Each number is 128 + 32 x the weight over its row's rms, rounded and kept within 0 to 255. Layers, rows and columns count from 0. Numbers have three digits each. The size before them is the row's rms in percent of the matrix's.

# layer 4 MLP up, 2048x512, rms 0.0697, rows 27-81, columns 128-255
105:131106158118160064133084145176126133139107117125062130151105128140090128138165133153135198078137143122092171165169113196125086138061157129127172105112113122091112140178121079129127106042134079151129183152134060090096124157117171115141113158120106127085169146121115110170064091109118137098136087099093162153102081103076063076152140062119171125091080118112117121175083131143179163102149
107:126124152068111111103177136117147064112091154104123102194160148120067128166204104139141166140140140100135127105058175153117167155112148162132152130153100167131150140153107108160083122094095160094096139128161103169121118165157159131150099121176149083152134205104047065111113081114108069109145156169072122111078163115128105158094040123173153101118120130143147131150085137177178161127092
097:107098052205133163093184086132152136102157144132134158111133140103107112076103196102152147098119121092182105140159075137073123163127110107150111182159131095096158133109210136118152124073149143116150137152089182144127137093118175155089137085114096086145140146120122169108116115092136114132088115110053169100103155137119136147090166089117071123163158076141126132138103129152199119111116
100:117151109105113135198131146098140087069102179153157118105072115062141116019127100139159122062146109127153097132157133133138175081139184105139125111154144123139108146129135174129144123141147132078192138100127206120149140129154138100090124093098094124052130111088147160150135119100098151140044095141154126066070122139109118110139154104148129124117134142130204116165097097097076088165119
099:139142160139115164135211112102099083162152122098117153103182123089127151083167130160129157145087141084167122124164098084158154107141135153144164132047128167119102143143144146187124141081108133092130088074085142153160145146112140138136186070142122139085132108155122149203176129124204087145056104082072092102177118136136145132142182151147137140178083160148106188129101079196118123088147
096:110163114173093156073138134162098126063125131095151129063088092091115124144112182136089138152095158151070177112189079193160109103181139063114100123113134079110141139148183104199121097127176127115090098091153122164089081146137106124138135090124143126172122081158107151167135101092143121093155072120133110123082123129152121109121109146105131148071149152086093090113102140157078136122195
098:160148139113165083153127090129147112094119090067193105104110145158126089137114138147089204091122139098101137070119133185155082106120173127196167156139046101122104203102226132127110100151052079108084155142129052161086140109157119024187157131083101144079121107145183123181136118121144180135145085104160130092077133176129051060115151169133107085113102147131081105126139128157162176184173
104:046119179135108125103150056127138131061161114098140195154128155094107072150157165158101154098143102171108091099119127126080075124158164099175124126131104118174085074086130101122126166140173129195080150128129112078159130129079124152126091161125156135174133117055130167157136095103171110113106154182069104188131073168123140123128091103080114153099115119131120087204125122112139066076166
100:126142131113184096130129150137173075130156106127086179174121141124125102123117140148075165105164108101134107161091178107089091139154147078156117138151160103173102100104156124158143137128163117120079170085124119095161153098149164124159168126127078104120144107147159159127167131133122179156160163117107105115103093119113142121099118117130090151154129144149110113162141096170057105184160
093:114152143103107118132099159175137140150137137080066164163104080101124169142049152190176095110143092098169072116169070152172124145098145115120128107188107143076137165091151117158130142136109139164064095147147168121126122089092121161134123196129185096144106182097085130110152133119099110116163125120115140116133127127113158137115154148128157163134118132123132136115127109123110169166153
107:141139114184196163151125166171099089155080085145154164133126091118136155163075117047140141024054093122152052155192193124129117122080105072147100059198157156120166154152152111149136123145106096117122116128121128123105098095160100200137091085148161095157116127151134140173141136149147144122112148143150116121109102161149089091176146120081087170112136167190133169135113177099136172108143
094:196161100115097105155124165123131152136152159103124131090125086103095095118148146115127149143196148145120140129116143170079165090061223153146123097141098105094096099126092116069141138079099111142137141149122124104113074156139140114108130106139149106168119135144080108141073078124133103145126150128098166133000127159127113186160082154187110133205106178128064147176099126097179134153117
094:120152108161111074052092129165144153140152131146165051161102128133119152156103138203141131153090111089172156137090144122100159128119128064113149156115144152118090165112069204132146166127131128170135096142136067128119140118127181172143104115115139121087126147113101102139119162090077147084108144130094158140152153106112133123170123149087146135100114084143112134165165126181118089173103
098:121168109168187146106193199137148091176120099106106119173109143134141187164120170106111169192165187114108144155150136116142188132167113079153149141127111147156133140070116132119115151139145057126182160095093095112108133097178136117146093122167089113132116117099148045114102116142143176162154156115143148126158094142127117128109104113144077139127158131165113089117112062126128120068134
096:142122143049145106126122177137121153106119142127114162158180111130095119121154084095117158182077148089140130092194070162104192169188153107103151108179180111072162124090106143152149073058104179111130084096130166096126145144153144143092173116137124154106140156068121118167136152139100167066105142143161109072156096138113116168145143136158124157145106118117085069143105162093158177119112
098:093132092122121139106127136178151154074204175088121102115092127109157144120145202168094105062067138090082143190135095126156096151141096131112149123161137082135074162158171119141118082114109139098091134100126135130103135092127127166092113074116181130128115128088129125142082102135102132172090178173047174091116116174167139109148175143089112171177141151136119123085182115215083126095107
104:109168114096127127150078090180100149167090098121110156120082077117183094116165071107183141177154098143128155177120135088145150108152141142100116134138129104132142143140109112138083116187111139128076140108128112139121140085109158147084116154089126166150126176162176151154152117154167205108103083081103168123148148154100082024115121092190139132099148061135170132099125183103134160125134
095:110132162047145133082100185157116162160157101143169132092154110114111153050135131080197177098145077126128099150186093115143131126158038211155057145133132151136125138121101110137170180108145117126110120120103147080173137166167110118108155060145068131149167159126173137186111127116091166073116105074159170051120164102139169161127184129104131135176150161180142150185129161137096131111127
094:155156105132135108103137129127149202123108142128157095161127139134122156061185113127176170125150165083167057042111167066178160113145096138176133147154152132136169103166171073137082125103138132108136111087144107152119095154172113120187163086131162142098138170103138165147139148147078089111183137141107118137114122153095118167136171231120131121147139107066140122127089147119186122089070
102:115116103164124170226110094164142118102110138135175120135105159162076110144102142181116107128129112116151149136168084066072121127107137170174137109176148163146124169128081115125134137115053136113106138157176089112109130130125096169102111172134146112059140152130100110162175134111079125138084114091183091142144062146188154070126129146149127111127077127068134113177170119097135127136156
095:197044121138128155136128119180119067138091145124129075092078158151107164136152151099095165155148116191133104119148130164100074147115151081111081111097147090091064146105164176100117138120129164136123094174194090082110108090200143158138098160102125127146128100127092139192180150139200112077148124113077140150174158095145096159102182125090176148126160147117213175172114035149100140132124
095:062112160121150094176130082120044109150141089146157122120113159083103175122145116106095095136103123129172156093147094052111121179169200158161169151098150174081158133191115150172080122200147154073089190161129174123146144162148119176136098131094163179109165097100129128140139082153143134101189110120150159125162166155149172123134141142141151110135147173122175095160152119067190136135094
102:108179170113079129149098090098140160151145102128114084180130096122157128100132129093142105143135139196186114149090139158173120177141056118055120132114171169143132100089071165138079110082212131142060140084145121207094117114109123138089113159138112147126142141123167123172137075125121169107086106139190128082134131121145065107143150100119089111114135131076174171122102111111152128109138
110:071177085143130137082104105145140157158113130108128178108114142152155041152139129141164123184102161154150158161129102068113139133132112138127149192093083153119096132141151115121227127119125128162166103146107109172131190164109108073186123186132190138202163084085156187133142111173128121071107082155108156175160143040120143119174145161076060129113166084118195132170193136181155133099117
103:223133113124132153130171106143131103098119135086120080154126130147097158082117089164146147183151117169126132134163133179144133113141137150052130141175096135155135106088096089101108139131162134114114134079165159204140103139125137094111123105101088163142161153117167136128160150142087089155104105100177119066158158183109154052072103166177153069182116078157079074137110169076090074083121
111:143114196113152157140089140189172098119131116160131120170111122157132132052160106081159154135087163096109122130161163128171116137099121140103103118163157050045141074116124158071125086139089122123146072158163060128135082127112123076161098172074097110148161130206153101177113155221134118134086127190142154120144101108112102127167121155157072118141106148161111188142150152117139182114113
094:115148127145131124132086090111088139074133125087154123152132109121081157093135195158128103126190134178166183143136124080115174170206155133131067162078112108119109142089175063108114140204137085119149123207124183134121097139151098195157125117167133098138147101080124137142076164084123121166074156185109122122133110145155132149110100142117115135095121136064094124108149130144132119104151
097:104064143100174140144140139119130129133160165127148157147155127088117127096113129090120111154134158167177087114112114144094118139089107146139100110130070154170054173118148095129103121120170148074112085157141122143104135134125104088128155127119126119095085145073133177140158185115161099114129142086077146121060129119106168121152178154101102051114124136130176206116149137133099140153147
105:088086179100137136116138125114163085168110136071122126087127103081162124033118106144102171176083105140145146144152061112101118147085163171151149141069092072085133143159138126109149143050161139116166112148086083096168132087178068132127180131125150135095131095170127100141103159162078124125093197115094138172138133081081168098106099106084168136157131157143186088144161112098126156141115
100:101090054145127145137104125142099126142122128124168108137083148135118088193101126131109121116162120078125181157062165135126203188119093133109195170091066133132069151185131165173204130108141100145159118090122105106144167099131174111096120144045131158164097158144161156144079176147111093138104144140160083145141066145201154144095096094132170138124153124125137079115092102113142137140127
101:135112144134155155071130101120140123179139168094114102183111165148139153084166141107113098100124114187180125129121130110142183121105127119155144097116137167154079161146124101097112140152209103092144125170171213116106116018063091135110111141176099107086164133140097069103167093180133150095134098152137110135148138155206081160125154121153126094120109128088124127141130152204135145156109
095:177117119147173144110148081146186099071161149113122135110111064172161140124123113127060175170160143134137141174137096101128172213155148152110118146054134120114104145131144078127105179149088160168106088101138147126125129129103165096139109112149086107128114110109136136124200080122117200143128154168153132122125067110126149132041116157181163145161128078104144105082105114184090104122147
103:102158103117115170192199120071145129154204168128097070117086129085196122105099141090066158058119110146167131132137057107142164103077126111146130139127122124181111157092115124156094092185107106145104196161080178125106082159118078132134144154185149141168128130120144110117131109142170176137146127122204136097086114132142164148111142127067105144113107134175154090130121145171102149142076
103:059127134109128094161112100140158094173084200095100179167101171096157148093120126159168159132079128153125158136098122098157137133087110073133144104138090132170090156126137127110170063104123155132186066142136081117114042134079222150135156081108085152109139135098120134091168150083106135148134151174174137124089120131084129112111122099128122145143108111112158153082102087143108127124101
097:078099087101170147086120107100105120141116119099116146156118078149136082140130143131134120105127111078150042083102097132126080070114124136110149216198109098113119114017115156130059104197090141102096124089120105122211127120141131116078086098127153201106119108185115077170136086116118087119143133141131129122132163085121193119116164090238124147161167104129113182154131167104131157157179
093:134047137100105141127167074152182084088082110134111107155147099118146151168128113055140133101152151098098152121145197135123106125137176148151177131106154154100096139168127117157144085130095182183080192111038150122160054136166106133114092114075128122081169118126121188121140065139142172132106112115127123125131120171131114165160113102161132055186122130153118113133162080101077126148115
104:147151090171122138132148116133107097112174137175167142192122116141080139168078149105081105138118128115167110199095085138154106122163063103183124114167140123094144123053130079118169146147116144189125069140165099089137135080117063073185158150096096136183137166144103117124161096115188096132075156107134082146106052137138130153061152167122144154153137094173136131068105096094170120126115
093:206137117063074183142176165161136110125157132114140156176138118069110119115161119140119180163154107144171162087167149197080147142110168142139142077079212164117140109110097135099133154137198151106149129015089161135132157120096129106139131129078120047136095110140102113106122137162179146096096168109114092149148153121134130123091145146194173102133179150143125121190089120093100090176111
109:117199132142134149090068161156172139135148180131154111143134056123114152087155157108053147134117185117080148120134112162143193124130133136079118123131139116153160107210107125148112113140155136088120101152141155126143151187141112132128154119116091114140170073122149088109107142108153095110090138146177121158104163105125098153178123115077138081150130152183082155076120165155153105124173
097:148079137122148094195153106075156077127056112131120143135134109139124194112167084080133122135173173109109113125089139126106135068138170086113119145168116055095108150068146133156099130110096125110161177110147142083152101128166105124142120188141108145192107162120220165121157077093073110127128152095126144120118142128136122109152090180117146124128094107104121102133101082112063136112045
095:104175093155107100121123176130135086151164084069205137129150147218098152133130150131114085173141141154126109095119155131122122108107174188121161120102080101166076144137157126140170088144153147121104122180136140075142145144137117161134114142149092167094126161132085122157134113095031187180169102108125154117119172111131142108110139099150125127131127176117189085155146142128156151096128
096:134121152085123154116129039137073095094161239147153148110182107069107151097141161117165119094117110134110128136121105140128093143125171160211036129173168156142078116150113073115149167117112165099177086099169027144138091112155073133125062247114153126085141134105149102162091130116138123140132142123193111126145116120065152099121135118166150113094085113122187152090116098178139095173083
094:154159129145098110101140103092091152171150181117096153100122065109108135169096087104109121187134121156113101179104082166100079189094105079118116152113155106150081124164116166165143119162146049131087152128136155080092106108126131118138101093111075109141118128146075129065199161046143142146118148080156120130087157130121152140105097202161178102094135148077109179074148148104137206161152
107:140163123099160130065098146084123139137130103154090128156125161086136111162140126091197140112174070094105161084124111146150096146134086131144120142148135152108109099171158140136110116161119137129147156171094158160086148056128171113136064124147133135212199161070087126109150153197111125133173171021101131129131118177162125078114108131072089114176118102133084117142144125171122053139076
096:080110129134127123124150105124106106043175062124111090170104138144126156109137130121100124033138152065186119121137195108123146084146163097125143160083165080131097130109117174172102157101110104128180133098163117168086123121101060118080100106149112112148124184099103113068159114183194180098108146099107141187137176153098121106097148141143188159123143098102149078160067086117104107111080
103:173136128121152128170140149165158136092086193121084123152171105092191083147157141201119129158136124130141154147148136173136176150137120154096124149154128069097151193132186128111128119132133158108062086127072089039156143113164151100060106091132135153085150122114122149144080145110179091148191151135080101137173133117119102087136061072122206125093153155164126097169152074098080104024135
098:119124116083120193115121231126134104115168162181120123088142116098127173144130133146131077086085092125134115169125153130114198180160096159095095142183128094102090103100073136093114135100125158104144110082112127165129130118183085090159150144152143138197114130160163139144088140138098157074102146053133201127111096114123124091128142098046119135093123131131098131154140096096130150099130
099:175138104167134114115116145152101112146120135126169117081057201103167121098187107115044222078103181114137025136130107135142122123146133111117093084119087165163148074224172118129077136092116103117102174145196100058132117141139170144136117085135164155167127136109069095089184135136136105093073086122135154130153101126058151093121147103102136074140160120159145144119124139063048140124146
108:147152096161091190146133143096154117189125110111165107139144130133157123118157137178106176105097140135135157203078168097088178158129148140183189077180126131122169128079132083178139160080126121151121222097133124201172093074098145130171073099097105130125151149111101114115066141121089162121118124177086111120158151163105127148134056158146165109136115132075111138098083113129164121144146
095:130157146147146080146107155111090110132147117154116141114128123114113103076199178108147144116119089166120103075062086107089135133119183114133133102111178182155180125120161206098112151140072117136116113088083126120072101154104140157071137120146144080142114111066169099117125140144186139089082127096112112085074181092092140157090173094182181150162099131085056132109092123114113118096144
109:112088139142134134112093168177127143143075137147148120105043180109090129098112107105102152124154113155113161162145085149087062083108150181089113105131104111125169104145117180141115144178107107124109088101148159138161132085165120144075095169143157120136095139087112137136164186145050063105151134141140133121124159158145152133079095154076120080158096156147107148101168087132092144110132
102:075109149150158127184167097109112110150174136107149122094122162107143135063154095071153158155085111160076152118065218132153144088140092153136096097194126152158084089129108095109122186092138093105190140128091127164131097085194175140113123177129175097151158175149102135197122129107132188123126042129159118128088109141112145067151135103147091135153112170101151073215104197134159150138111
103:120146079119211132081147108128086108080152117108164090189110125097069149189118121141146114177148115159128077096130171157163083138224101127182110138112114136174085133118119112067096222149110154135138166150069132141101117147062188110163183166099150153109168106144118140128098180060181107103098177121140171136157140133134127085094139119120125108143115125148137109063153147081094147179100
105:132091133146102137179112126216146089109089113161141109141116122102168128123140143141080139129113129190097172092151198162148133170130118104117139104125143104133164172100170137114156149145127172094115123152164118135109155144111138140131117141103195091069119142157189129125120105139159145135105159115156137135126184168188107071098123119099116101166090178141106088125065135106101107103076
095:094103150186041150146137140099125144142088106122091122102130056100111116117091163157191104118097081132100139128135136141114145119105111162074154146129146141128103130163118126172092087034155161103126199191100177117074113118147125109214107145135149130154133173156081142141167134147101125100117136108133141114173121149134141119149130145171051040128129098138186173144183127124162119091110
# layer 4 MLP down (transposed), 2048x512, rms 0.065, rows 27-80, columns 128-255
109:095134080146118130121148137091196160187115130189120125133125135132123195091168167116125146106131080178170180088072147101103127074097161128113095127153110127107193151104113116114146076142130109142130140146196078178113135126119062110123117062174108151163118130152072117119117104154110140074124070088151080141151160153129110086111198175099127150122066118087137136151148102131081157106163
101:111107108114134111116125128125105155145136132205105180135155131162142083113135108117176078151156124116088201102129109137087115146105122111136177158182101062176087145100178135116113125098144131153181082156162108147113115088165149173145170127108116128143181079159182105124090087060108099082088141140168125138097126123162125102108148115093081114124085095174102083165229098134160175154124
104:163135110089128108062141133172142073154145118125116131124163130136139146178110134132072128066158107127136125170076151199081080097062142146122115152105123156176173117199073135140097087148074138056098097147190131153144130129092125126165191153147110123137112151100173131165126127107133132113111095124128120097087139149138095083128046114174136127111096147110192115101163168066145148162131
099:155108164139157107104131166154153115177116044161107125152184099155142097177176118146157151134117141110115086118124126110144102114105130158150160119068153153116154113119173112051136151160166147131156113110094149156122101154189168153135199112150123139161099130156136143100200178142147122149159112154073135112142173180136145164157133095099156129136151085085141123156095108118161155129172
098:148151122135094151132131135199177138141099112137071143155154138108119086109119098147120213087052149177109165141119173125086146169068163158089094113153089154142192179144116128112159140112196116085112170099159125104155123120116058161119105095116118135117127136071087133133097140131143089116200143075193111153144175124147125155112093097103118114134169156131115088105167123118181149169127
095:132156134132130175110141139108129083171192101145130166137131097170154123100184112079132049134122112139129127162142140130104095191109102106140116087121162177142163146103085143106118140121133086151139127149121111184116173114123161103215166165125122139204162139108101162149153132139124125115125135144086122107140134123144123149069078152138130101185089099165185128181180126152095137170134
107:127158129113108195167177112111150124136114160142206092113089144166113152143092136117091146147144131151129109140117095195129140132151099147120110118125098129136124180179142055129144119142088030219128123136139150152141115105122182092112154062128093110088066156146111091149135130185110192144139079114135174119118111140105192140107129078176118146051118102139078138141117152107164118141132
092:200106144139157132099162154139107099110093186152126121082142141188173123073148125125183099111115132144161104165139150151164145143159085136073128133115137123118138117123102184114173104169128118058133135149153097101102144100142110088101218108116089156103111138173075144116099143148102129188142135138176110158149132091143147089095205132131149096161108123092183138111130143087125185086135
098:092225114154168144147114072128162116086118057143081108154101148190165141107068093159154144084123153104158104119078130144132175102051133155115198138174088138081188136095117124133062096115083071150125150106140189152170094119133142181100094138171153145107125076151094133124095167143123107158105077161124069154152105165098145118099177123118111118167112092140107120112166150160119114169148
095:141114096137104158112106077134169132137149075133146110142103099089139149070150085139072146138117093129081123090155142050165062178129135113182128138098124107147134209138119137131102107087127146125135062103163125150146179072120118118130122114125129194162075150136117094174110077139118080139117137120130090142162141135131120135130103130048133121068116129120112161071154135135143136104153
101:099138171123064072147145160143133146094075123181132108053195158210086116111157158163120143105100141103118093152101185110102149080130180185167106149102092124111115086121101157145176121154125133120162161144128180036134083145072111113079152149146157156104110156154129154180121145143145117139136131170131132160078126116130135111152056102131062170114069149103171156086157171156117104153081
097:135124094148151158107137138140180121173096080157139186134118184143152129195140164123057113168102178113081113178157102158150130133152143116133079144111125170121117123130177159170133154155091092100141056119160165154165119165167103119138114109128124109095144161074173141108098167111085108133092131135086120123119117156151184108142172107064187138134150171139190132134188087030065113142212
098:130145144115095185106121107162068045107119118124110101105120123100136110115096162111080135140165125148111135109119139065118101141144171105123120129101093162112142109136150125177122099170092196091140140144125156133128159163161081144157132143123126080161162111097163128125076143084065114148135109114147095100121114098098141125092179113147109119141127075071124162178171124132107132103191
101:124114161205127104160172130148199133117128149112163146158097088161090120123113111148111152088094102152105077106191124105149152140125117153050075200151149190167131134152141148137161127142163132109083099128135102204152107114146106094117133085138161137118109137088087128122132129123090115150146136084147179160133144183095124141146052173127152117164102084128141101174130130142077091091134
098:103091145131141109218068146116091141150130140141091183129101085086129115193225143140135034146124088108140108114097149119101068123124104086119181134101140148185177040104166131113116180128125086164128086133104065150157146126122090147085109191135117102121166096156158134130080139120162082160114140077099109094076139134099123147129141130149157132107116164126095085103120137109157149126182
097:147154147160118178183146147118208129124106080077131113092107098179115092112125087119140099121152112096185110130097156063155138163097085132168146155119136174142128199125125147131147146149125062174191119162110177103130137146117138129132129089176129128141122155090148075150188168119138165074124120130178103153151105097122095103170137103128139125110136106120141132121103111091123115186146
104:108135123158149115148127116079108164088179140164096154140137148132157091075140143094106142137124166120131124146102077134201152118106148143118114047168147116101040113097138076149099180119162155103114159099168092134183084129110129129112188141171121108118110096191134150113154089119124050070139142129164126171112220122133121125067148125166147137143148145108193102135118102103109123126117
100:136097132170129095125105137128134105195112150137102088102067120171104173134174158133084121117117110129118162114152142128132113104133129166132151109136115113185120138126102114150109066118079132173137110129143092119157100099145084088135118158121169111168137108103101123083129090126236127124188097076161128136126080087070141099109097137134138146150166163159153128113132166120092142146120
097:112110141110139135107071107100078122142161064084133151037102093115135130071180134104106129167128125126138151176161155099101150124084099077076132129125118149138158174095066147162135098155173212138148083130131170125142123109141101126155134154183136177110116107139137137095115102197124158101157161070189090101103153161098154087146040097128125123159109109087081150101094111113049092171144
095:095141153117130127105152128123141181103157119052155120173129115132132114112116124129063053127151143082116072136147055146112151143167100135114119183033129143120141114166148122111114157094148172130132136093062102134131141172085118122229132116165082093156136174169079084174110132117086093067149149099102165165122191133057146143148134067091144180129091052123118201182095106040114140135132
103:132190093052167071136125161152149169166139054102125118130105138113108095108124093111143119121119159111090112178124108144193107072113096150176088166142137108114093109110138135175031142148145107095119107096129125100170103128159123154096194124128181177156075144145146158102151149159157124118162155094121142102175072168067123120142092084115113096153026147143098107127065145103127095112167
099:168126110163159118149181165213170129073131135116132144112129134108082156133134168123156138062106147058094130140106153123157148067098086121103063101106134092149094159155160146158139110120154065161136137089103137190146131144154107112144138145158145131125091182058108118142128079143161159112103118158188159077136131096147127157185084096151106087110113106085124162105134173146144112112154
101:144067133125141129142095113098116147129129126148148165126105171179155141142130105144136145115075144163117138157139130085174162110112126147111102149210130110141091134089129118138141125113105130105088135121164110165131060119118124214122105156130128072112105116158161141096118138135200140116177121172094114110167098137208147113151138123241153162080108175087111147115161097115103103145108
105:169178139123146160127157146091122100151137158126143102078144156157114188149137139133121136095198153132144121131172080140146155130123083104156089090136137169083120129094129177099131075077129153124125142097142111161139132143072102171130154180174121068126150135105152202165138069110121148155144142080086137114067064123141186208125089155130102158196127137157061105170154161110147175082135
102:146155155077088116119122104150128110138096057137120123093141051095153127136110124117140156065075122104097144164115115118145093125115114115111122098116178130145089097153096153134156190127098128050174090162143121099139149099113107096145101138103180143150079185118155104149150122123124141126085124145065117152138129152099120145177090111151131183065153151126121156141137080192158165160132
103:163091166154175132132160126150136167105067152142143162091167164204130134086171119103120122119138109144219095140126052143104121101140133119130094146098079154118144127099108147146142000151104150142162135133117151177123149162134208159163130074205172165136191203106146154169105081152093139207069125110082160085193138165156141179171143090166099180131096196132171127148106101163057148101170
093:112121184110114099096137157071109167229100138187122096129091110143132107138088131165147192159134119116090154128064176190123096112073124120098173130163181157102153165168147129160117143115027161220113097097128089145161091092179157166142128166095136161135154130107126131144133154110132162077150152078077153110112144132148164086115119076145146098115168098157137112124137076141182191104141
105:135171146188155212190148120057138125114203142088094022126156121106114115080094108143102080127113092143123123144084150126091118141136144165151091159096108136166154131145163163083095166158157075184113063132132135114111164169148107161118086100083156142125112134106135159080091134164179158119173142182154112114153176147172166044075184176127111164158086173094152107169080131093069192142108
095:135154093113155066106144156075134138124113028157169135163106177118120100158146127139158152165068107114135129173112167096114051095196141115170121128088134166141124098155149161143088115144105101133153144118131105102052138121111126137106086115189135164056095177089134124151131137157173155121154136114104107135157105172060101097202108150132121093132185114142107101127144117136139144116138
099:124197177117123052135166167097121119206141118093127149093148149146171074090161104139209124122140123174123177162101108107161103133133144158110119138115125114128165128034127173045079153098112068074143128167098105127049122125137134137133131185136130060119159075180145143141129159127096151148113154186111182117160135089122112183093123116123118098107162120123066118118136136109075171121126
096:155106140115131120167140054156154150077132192117129189106144116114106094085142091152149067090152171092186114110161138175144160064080150150140154139152140145133181162085086158103120065083056230080156144124115109117108132187148178154150129195129143175106109127074152139167143138100167099122113146097117145108204100142091053104157183118161125085091161167107129148153124081115121130118123
099:118152186156097158143122152154140100125105124101150171054142107168182103135160127177079157167132124079141146166159186096133120083111154171089086104179118138153131167082130112054090117089135144139077174082120115088129066101197124169127101187105108122154121131137141112178122194149072096113172171066133115153107137118159093127199107135171082116072110150139100166194092133132150060114101
098:138065111080180108144118124132140113154167104076081135148141160127087125193135169208127122158085123106141140046178177149159143137170138128128143167103104103138090179101130148167161174096134126102115147102168176167141146090127083106170090127083108128077145145105108187154125125131118103143099116143098042154187103077180060135165121132180167132182098093097128155087137085109101114133167
108:072112107114110115111136143148174166140129152147120075055127099081134057057112122123188060126156130148159148132106091097176103110152105090124142125076096090112121121123113140134125122156123123152157116113094052183132109135229191119119135138115159158134087117172155116166115167114112130140175124148124158114077164143128090151150161116093116094161189181115178144120144221133187122118177
099:149173119058191119152094134122103146139112162129065091113195144179134137159095119083164185164152148101074165156164126081127120137119133129113110051070112090166173174212096107147142119129147131091153195127163179129145135117102201136107113158158161094122102132111125097132140070117140109168162107127093145119121040152156120166113103134134127148127085126144198168120169165179122131078176
093:137160124098148129178125137070097157117117079132163118144156096070119117112095155166111140151154118136126070161116142184150078155156087092182095156112115130140098118130109155138099101160139120077135129124112128195084164074033091140144160129139112052149099132173146138141121145172160110161160118112129162117110115139160138124174123111094067151064096178126126192096107197113137187198179
105:067094163166168097150105150149155133174125129133144080116132165121119126103074141124198177120105113123100127140102134164140172141117158117081151136138174134100140118190113107110116172111116115123133108085106082107074091137148178135155080110127128152182117114130142189138148078104112119049184135138142143177186166130121092094097180120157136058114160061140094067124163101083120155162127
095:094142119150201085152073161145138137096142153125096112092136114075140119054132124096099127151103126136109149139076089133100108094128132117096134097179113140133052051165124134103116193105147113106075154163153071028093117126174158103100142150136122169130166155132158119159108084130122153077125194118147107090060145129110144173135138082045180092122147205151154154102165159122116143086118
108:128169193124115120134157099123121088077077204122141116117088086146196087085175111141143159117137125073131154072176083108132087152153155124193106179159118124057074149180142104117124085146165145111160082158146146109163082167084142146178141120131167110075125132153093103099179107127114134130107155136142174129113072116091190056152133136117106114132168093168180160148154134081113180132142
098:106105149107133134116140127167063154113188150100102137089117108123097115155164069159145077103089150109099167158160098080123101103187021133112118137073130165120133147175117140153157163126157138115083070101119145156144169140117115128163087052139105180108161118148062062120121205115181175187157115172126110075101162139122112161116174154117135137113106121123131151108115148137192148194152
097:130093183065196143126107076088121157086152157107091148155068119087114081119113134091120131151150136144138113156151091148104123063122110098080165131129060156104129128142112097159035102105162130074155112054130097154162144056154167095131119098118098119146092127119158101118085141141172132119119112174094072181137091191124091103141119191067069113121110100175127156116094146173118136098162
102:167128059200138133117095155148121135135139100059143173174127110165062132142098097079162077134117136156186128097149116118089123116150056113135168152157160171125130096091146143172181080167169060114073149174112200156145200131156196143110134125114038060126068164128082147062091158113127135171187137117109123131120130160110168158113132103161072071156088076155093130099168129113120114107124
100:205110123174108192142133199128156089138106148165152132118106117150137184100144189147171154136089156123103175137076203110201080145110138149093077132116130105141111152133161108113112117087203089142199142130106147143129124116148099106182142143147123127149046195160129114134097196113124113111085079196148136114171138137160119126160131181139122137176146112087103119117070121118113088133116
094:086103079080128136159196143159124139150118178134109133153097150118131152122129103205137166128103149145147144158120121138092122140098200127090119115104124110104115104043179160135136157110129115074122171123107152135135183157116109086127133045111154133154131102196161131132114091094131050124096131165157148185145204069147078165098110109137108093054126110067120111150108137118137085086143
096:081213104185104155163205163106114140082142164124154160065088132123143079096128093123102167146117106140123085133145111106099105159119069109070114130133155163113131067120131077088173125105141138153129077160157118099130110113100117125130169157217047074151124127187180126175153167104129104158090088126137110107131136063157102135153124125120135128121104145118162155118088147110148129164116
106:105145080098120122122128140093053081147090100117128094089061149145155133102084114151114114163142157131070113143052108128168077106125132098125126084166140118132135112142138133157144138122139180084206165175170121094104152144117159149087155179163115116114115180119121167100116097023090125135137056172125156156082115141148200177131094163109094159098089121075078083062095096208156150152036
096:156138095161102123159107141137053161118162121104106090128089173182187141126134173129190161093141163099119188138135112184096108145152086038095117129096110153170129115124115123111129063212067083135125173198148133092109172115128154116145116138150177146173107165121127102142107124151146174158140082123188138119102154139090116142093120094123159167105112114161098119137098119126155097131151
103:131113181150115170097065102083169168133170149126094145130123122151167082126138147110163104143185163151149136141100131143146158121127124109172120132136108164090130165148086181113144162129163061139127156105135122153136134120132112093114128151104162102136122154163121117128110146073012106173128156130128129156161160132139133069139165100161132139199161167133083136118091146118057124134122
097:118165175118123139097100067156094179092121099175110114102170134134121148098118176162107041135167131100138177144128102122109131102155109064144128171097106143154078134204122146068147105141074134187127076165144157177118115138161105077134185165113151096123133126187176183155158127107122145103109158084204157089081099091164154143181122125121104110128192163191090163126191149147128115156095
095:138116127079094126126106123170161111202097122100108173082137138162149189166143062146181145157131143149132122134185085190154113153160077142134158122110095066132113152150141051106115146079230213191121122131119158120110144114119094086143128157119126104158124100072025202073159119151112102145131132112128149142123086109190114124127138111106137126148154094146088141174131103119133153114062
105:094094155104099108090081149156135102173154159116122146133146097122137084181188110120072146166142115143156156156127172106145124147125124150139096115144193155170099103135134129106086143141088188198145141108104117141128198120137079152128103125102140103165123128104132136142052117103151132084102073121053179165146088189080189124119126126127051098128218142144088138172110167148116164140146
097:147184086130130116093137145134146144138100161170155166108076137175081139139084161111125094113175121146145104170225139104177162137085112141133179096134128069102196144096131160140159126112186115165107111129223108110158133161122116100155095151100093137071098107116159158080137151141133098088164144136103162175143098151098156106098164104142091134109098178189093189093124159091054096127168
095:113082110144111153139112164184102128129090073162166159115139096122128127170126111118077118106178160138168140117142150148123103127133126104148102217148173128122060129115165133101163148170161107098122119112156105037128060168142061161105148168180111106082160135153166152082166146100136119103142119182091084130094106084111090132116151152125100082163136098162124183162087136132147122079159
104:113077120145121159150131111090095112137133151155128107059101078157104153134137128122111150077161109132185088131128174079147111110140164168112101115147168137115097202086199122132100086104147124128178129190122202088072132105114116163145105132180173170156142133145142110098158192087103140155121111084141142172104081133092187123054126111087152160121180143119097158153138116084110172098047